From a checkpoint of a small transformer trained on Wikipedia.
Size: 6 heads of 32 (1 for keys and values), vocabulary 986.
Training: a variant of Adam for these matrices, 569M tokens.
Each number is 200 + 20 x the weight over its row's rms, rounded and kept within 0 to 999. Layers, rows and columns count from 0. The size before them is the row's rms in percent of the matrix's.

# layer 11 MLP up, 1536x192, rms 0.0941, rows 612-628, columns 0-95
101,209,204,202,182,205,217,239,226,179,181,207,185,212,222,222,214,212,216,195,187,213,183,172,207,192,134,198,184,201,204,187,237,206,155,226,223,236,184,208,185,165,203,181,177,206,220,194,181,197,203,213,196,194,216,182,216,215,187,222,173,198,179,230,206,167,194,193,179,167,239,199,275,178,158,208,220,157,168,182,207,192,189,204,183,196,189,223,203,190,197,216,195,204,202,225,222
096,184,218,203,200,217,217,207,213,207,236,215,192,203,210,180,159,199,176,203,206,200,179,214,180,199,188,204,215,221,201,162,236,229,205,227,160,193,204,236,169,228,189,216,218,207,196,222,229,206,150,222,197,236,167,177,174,186,155,211,179,197,194,193,202,188,178,185,176,212,180,186,169,190,169,194,189,193,210,186,202,208,156,170,196,206,194,202,208,208,222,210,190,200,203,180,219
097,210,208,223,239,209,219,207,208,206,193,234,226,185,204,198,193,217,197,164,196,216,214,183,179,186,153,210,198,211,208,182,220,195,191,208,209,219,236,230,195,178,228,151,212,203,188,169,176,193,192,209,196,229,152,177,221,188,228,208,220,215,177,217,170,217,172,181,206,211,198,189,213,210,182,176,192,160,220,204,182,217,184,178,209,187,203,193,192,192,180,189,180,199,205,183,217
099,182,194,160,236,195,204,231,198,207,209,207,210,224,197,201,212,186,182,202,214,200,205,200,213,212,212,188,197,192,181,187,237,219,169,202,195,174,203,213,203,185,262,240,224,187,165,178,216,204,215,205,220,212,212,150,208,186,170,209,203,160,172,208,184,142,227,225,190,233,203,189,185,188,171,196,215,178,199,191,217,209,203,181,204,204,188,168,215,181,193,234,177,212,201,215,198
098,201,195,243,240,213,232,178,254,202,171,223,173,222,193,184,226,213,199,185,234,210,212,208,224,209,174,215,207,218,155,202,205,191,199,221,201,200,196,180,208,195,183,182,195,176,178,159,210,199,186,187,192,191,199,190,214,218,197,203,225,208,153,204,195,189,220,168,203,199,184,213,218,221,217,199,182,203,208,203,204,186,242,176,173,196,157,181,211,212,180,196,222,192,190,229,218
098,251,183,189,166,175,203,196,213,201,195,195,206,175,202,217,197,200,195,238,193,191,192,188,195,197,187,202,206,236,160,196,215,194,197,213,194,193,194,190,218,225,180,190,170,214,197,221,248,203,199,192,148,211,214,172,179,179,156,223,207,216,232,160,201,209,172,246,190,233,223,195,193,223,190,209,205,196,186,172,160,200,212,191,187,256,177,181,222,201,226,205,208,187,192,225,188
101,188,232,197,219,209,184,213,203,168,219,198,192,191,199,240,232,222,182,191,202,160,241,208,206,213,195,199,186,161,164,191,215,219,199,187,177,213,221,164,211,231,210,209,211,177,175,198,197,215,198,230,192,181,209,200,213,190,190,187,199,209,205,201,216,194,173,194,211,225,210,122,191,204,205,217,199,187,196,213,208,188,179,189,200,185,186,192,211,177,226,190,160,173,190,228,187
098,218,174,202,206,186,188,199,225,199,203,185,197,199,215,189,194,200,191,228,249,218,199,206,197,237,195,175,215,206,192,185,194,187,183,180,187,229,220,226,232,182,207,189,213,168,207,159,205,210,203,198,193,186,182,193,217,225,179,183,217,216,193,217,169,188,229,229,247,216,199,215,269,201,203,221,220,209,208,203,214,191,168,183,196,175,174,180,214,200,193,155,226,209,176,202,198
100,193,198,202,201,218,216,184,207,215,200,223,186,227,211,226,192,212,205,200,186,165,222,229,212,212,200,176,241,207,211,166,189,182,197,227,229,204,222,246,152,208,182,227,219,154,197,188,202,173,179,203,187,212,180,181,204,214,184,151,216,205,198,224,232,186,227,181,228,167,208,178,202,213,175,194,204,200,196,197,197,160,225,177,209,192,187,204,204,206,180,167,236,201,155,219,210
106,185,216,167,209,225,227,187,231,209,178,224,227,219,202,199,216,157,229,174,204,170,187,180,225,174,190,193,185,197,204,186,224,201,221,198,203,195,229,197,185,177,190,191,217,209,180,184,185,186,192,193,182,223,215,197,232,183,201,165,221,209,207,209,214,193,171,179,193,174,212,198,200,200,190,204,168,211,192,201,181,215,203,189,213,203,174,172,217,225,132,165,233,205,177,210,204
094,218,186,197,171,223,205,235,214,201,184,212,192,187,249,199,195,179,205,163,171,185,166,185,189,198,179,197,172,211,190,184,218,181,217,221,222,220,201,214,200,166,221,218,200,213,200,205,177,197,209,213,209,204,210,203,209,180,188,160,224,207,201,220,198,195,224,182,231,190,255,219,257,202,199,194,220,144,203,195,189,173,176,224,231,204,205,188,177,228,185,181,192,195,187,203,174
098,223,219,217,178,224,195,167,211,188,210,200,178,197,183,166,195,185,201,166,199,154,227,178,192,211,192,203,231,217,212,195,209,188,186,191,231,198,213,192,204,188,214,182,231,200,153,231,230,195,182,239,176,208,221,176,178,213,163,173,253,214,201,246,219,225,185,182,215,206,202,181,198,172,194,195,219,190,181,197,197,177,187,194,181,203,206,189,200,194,204,201,203,163,192,187,194
093,256,185,207,193,213,200,196,255,215,171,185,192,197,188,155,175,215,206,207,176,166,211,193,187,236,204,206,220,230,207,201,200,212,195,216,214,243,201,194,182,216,207,193,195,173,201,187,217,217,178,194,178,218,205,192,214,179,229,191,187,195,195,215,212,212,222,212,207,194,213,186,223,202,150,200,208,188,201,221,199,206,209,232,158,191,182,209,177,159,240,226,227,201,197,202,206
101,205,232,211,222,232,191,222,191,176,204,216,167,184,173,218,181,186,200,206,207,166,231,235,228,202,187,182,196,204,193,215,193,209,189,165,212,259,206,205,211,197,228,178,188,174,176,191,207,219,204,228,189,184,206,208,177,180,200,198,202,214,179,210,191,197,212,195,199,208,226,201,225,210,197,227,247,197,178,208,187,161,171,197,187,205,184,208,222,204,212,238,224,199,178,208,207
101,172,179,185,196,198,216,219,217,189,172,213,215,188,236,194,175,169,221,262,196,181,196,220,163,184,148,203,223,199,176,186,221,223,193,234,194,209,166,198,199,199,220,224,209,181,212,209,216,187,190,196,219,199,230,188,192,173,192,191,165,184,235,181,211,209,210,229,230,192,222,207,239,207,163,195,217,200,202,212,197,205,210,205,186,189,220,222,185,242,159,195,202,161,202,209,170
100,201,211,193,189,207,204,148,233,206,210,226,205,171,199,210,185,195,196,169,195,210,231,211,210,205,192,186,201,223,199,171,230,181,198,199,156,241,208,214,165,223,189,175,215,194,215,211,254,212,184,209,188,207,198,183,190,183,201,200,199,194,247,193,214,206,187,200,192,207,211,167,209,188,193,185,214,193,198,158,209,213,178,185,189,209,183,215,182,209,230,226,238,173,194,172,156
093,191,193,161,210,204,259,237,228,234,158,245,223,200,217,225,212,191,193,225,205,177,211,200,206,182,205,208,210,188,205,173,186,181,199,231,242,222,212,199,198,211,166,235,181,197,189,195,173,168,179,199,178,205,203,203,193,206,180,210,205,174,199,213,181,178,209,200,198,170,195,199,193,168,202,218,206,182,205,181,214,226,167,146,228,195,191,185,221,193,203,229,190,250,205,187,173
# layer 11 MLP down (transposed), 1536x192, rms 0.0987, rows 612-628, columns 0-95
108,195,180,227,208,191,208,191,197,200,217,221,226,176,187,196,217,223,188,225,190,240,201,181,153,192,208,204,191,194,199,203,239,215,191,188,215,191,186,188,158,213,205,174,235,232,167,214,185,201,230,174,207,177,226,171,203,213,210,180,176,222,203,154,209,172,192,203,206,238,186,210,174,167,185,186,187,219,198,175,214,184,212,205,179,186,185,199,212,217,219,210,157,237,197,181,175
095,184,187,186,170,216,173,202,223,216,182,238,190,178,196,247,203,179,195,205,216,221,191,201,222,213,209,242,199,177,210,190,172,192,203,200,223,186,203,194,222,189,219,222,205,156,191,190,244,232,208,234,192,179,219,203,217,234,212,168,205,201,199,182,193,212,202,155,188,183,250,200,191,188,165,251,207,199,219,183,172,200,222,212,216,209,193,195,195,217,190,208,199,231,227,204,178
099,176,181,191,197,217,156,193,211,192,190,189,218,183,237,209,195,185,181,190,192,201,213,184,239,198,222,197,172,163,191,244,231,200,177,206,187,213,200,196,228,207,208,214,194,182,163,199,208,175,230,197,205,181,231,223,220,207,199,175,165,184,220,249,234,190,236,200,213,211,207,190,183,187,200,203,227,205,205,230,186,185,193,177,194,156,178,219,185,196,222,232,229,226,168,196,220
096,219,197,212,187,221,164,176,210,173,202,168,209,185,228,197,211,175,183,213,214,210,214,200,179,186,221,201,182,204,194,191,187,214,192,234,208,185,219,163,195,219,214,240,207,217,203,198,180,231,196,214,184,228,231,216,206,234,187,201,204,182,219,169,199,222,191,213,175,208,212,234,190,189,224,214,195,206,229,195,245,240,172,225,195,156,164,208,242,179,211,177,206,197,230,186,189
099,216,229,186,170,214,205,189,185,205,196,194,209,213,231,228,167,186,188,229,208,164,223,200,212,230,176,184,147,188,195,224,198,160,190,176,216,185,210,215,178,195,215,247,189,199,207,225,208,191,199,189,210,195,247,178,173,225,201,233,187,220,176,177,247,187,194,210,190,182,200,186,221,233,179,188,199,206,222,201,205,179,210,201,238,189,227,175,199,202,192,205,188,204,178,182,196
092,177,167,216,194,163,171,220,177,219,189,234,216,176,236,209,216,234,175,194,168,165,184,196,197,193,197,232,162,203,249,224,205,216,195,218,216,182,191,186,210,188,220,195,184,160,239,210,196,211,216,161,222,227,200,188,195,184,219,216,185,220,204,267,207,210,175,192,214,167,180,175,177,187,198,187,243,193,214,199,196,200,215,205,178,185,229,203,172,189,207,212,192,223,228,179,232
099,199,248,215,203,189,213,209,187,228,228,177,223,184,245,205,202,215,192,188,248,208,186,177,171,194,188,181,172,192,228,189,208,239,156,174,183,186,247,211,194,201,176,214,202,198,242,212,187,191,223,206,205,201,182,190,165,225,173,217,193,170,146,239,228,195,180,220,213,215,182,190,237,195,184,155,205,216,208,196,210,219,207,206,197,166,206,206,217,201,171,214,217,203,186,199,186
097,195,210,199,224,194,190,201,185,223,187,209,228,215,221,184,200,188,242,210,209,167,218,194,174,193,191,192,209,212,209,194,228,197,230,232,177,184,187,227,186,184,195,173,212,209,212,240,202,218,184,175,211,271,197,188,209,194,236,183,194,182,195,179,203,175,196,171,213,212,169,208,174,215,207,200,238,194,156,227,179,211,195,195,201,175,204,193,180,165,186,212,195,202,193,145,211
098,192,191,171,219,188,185,201,219,219,176,204,168,201,197,186,177,187,217,167,155,220,196,183,214,226,205,213,166,198,175,227,206,201,173,191,186,265,195,226,174,192,206,185,209,218,197,232,200,214,182,186,228,170,179,224,197,195,195,185,194,193,214,191,170,257,199,226,195,205,211,180,209,195,194,195,239,223,233,212,214,198,168,210,189,217,169,198,190,236,229,231,219,204,205,215,193
106,195,170,174,188,160,198,177,198,219,152,228,190,219,195,181,211,188,199,226,176,199,210,186,237,220,219,194,169,214,203,160,203,180,196,188,218,165,232,203,202,217,217,163,211,213,172,194,189,214,195,189,203,224,205,218,155,192,202,207,192,176,195,206,215,218,200,196,213,194,190,221,202,174,207,172,201,175,230,186,185,190,239,205,206,223,206,202,222,196,211,160,197,188,191,217,203
101,188,213,197,247,227,207,194,204,184,216,205,181,173,210,221,213,218,200,202,204,211,213,186,196,193,179,155,237,234,227,138,180,187,198,163,211,220,201,203,159,223,222,190,233,205,184,197,199,180,201,177,202,217,243,185,190,197,179,237,204,222,190,232,207,190,191,173,208,205,184,231,214,218,196,207,211,240,200,226,188,202,219,197,196,163,153,201,215,173,172,216,220,204,179,206,187
092,221,208,197,230,219,194,188,176,183,175,158,200,188,212,221,226,194,220,178,175,211,248,183,236,229,220,203,187,201,222,225,173,160,214,241,174,187,195,204,201,212,208,206,203,204,228,181,154,202,197,199,207,149,220,180,211,207,226,182,211,196,210,169,214,172,187,237,217,168,197,194,202,183,187,214,189,210,203,234,224,172,186,186,193,192,200,200,200,207,212,206,199,206,214,211,227
095,223,192,190,192,227,183,198,193,165,218,215,162,169,232,209,233,179,202,205,201,211,215,180,225,187,207,202,209,237,231,199,227,214,209,195,191,191,198,198,180,197,203,229,214,213,198,195,215,196,211,164,196,196,221,178,198,207,155,222,195,211,219,158,220,193,181,171,233,210,206,197,196,228,214,184,150,183,225,255,230,187,216,175,213,165,205,187,240,166,164,207,175,190,190,194,214
100,190,195,191,215,178,208,192,191,197,199,185,213,215,243,215,264,218,185,241,222,218,214,239,221,184,196,209,231,207,167,267,172,217,194,191,162,191,194,186,203,199,227,199,203,197,194,193,215,201,201,219,231,181,163,180,187,207,199,222,213,209,193,198,184,186,160,213,192,154,211,216,172,222,242,202,203,208,216,204,185,190,204,193,194,185,202,180,189,200,190,202,207,203,190,225,207
097,202,214,220,208,187,193,185,209,246,188,194,204,217,194,188,186,220,206,171,177,189,228,216,179,196,241,190,173,195,217,204,225,202,167,197,198,234,198,206,176,177,207,184,170,158,225,207,192,176,209,224,142,188,196,192,195,223,201,193,199,220,209,209,238,224,207,178,179,210,206,182,199,203,195,238,185,175,210,238,233,192,238,193,184,194,191,194,210,185,220,226,228,230,197,169,217
103,194,193,165,188,171,185,226,179,180,186,179,213,209,213,215,272,225,167,198,198,162,172,202,212,199,192,196,217,199,181,199,177,198,230,187,229,204,202,194,203,204,214,215,212,204,165,217,228,163,208,181,179,173,193,204,218,195,201,220,215,188,157,228,213,197,184,165,217,211,214,228,185,184,212,195,194,223,176,225,179,191,211,206,210,238,177,187,215,183,164,187,196,219,194,207,224
094,182,175,219,190,190,173,202,224,166,193,174,171,191,202,185,165,214,181,170,247,221,206,185,194,217,145,213,185,246,196,189,217,197,188,188,200,182,195,198,222,224,222,185,214,201,184,215,219,211,204,200,181,208,204,203,166,212,223,200,205,207,203,168,196,203,179,205,203,189,216,172,207,249,169,211,209,230,191,221,207,168,224,232,173,178,183,214,224,218,209,190,232,193,220,222,203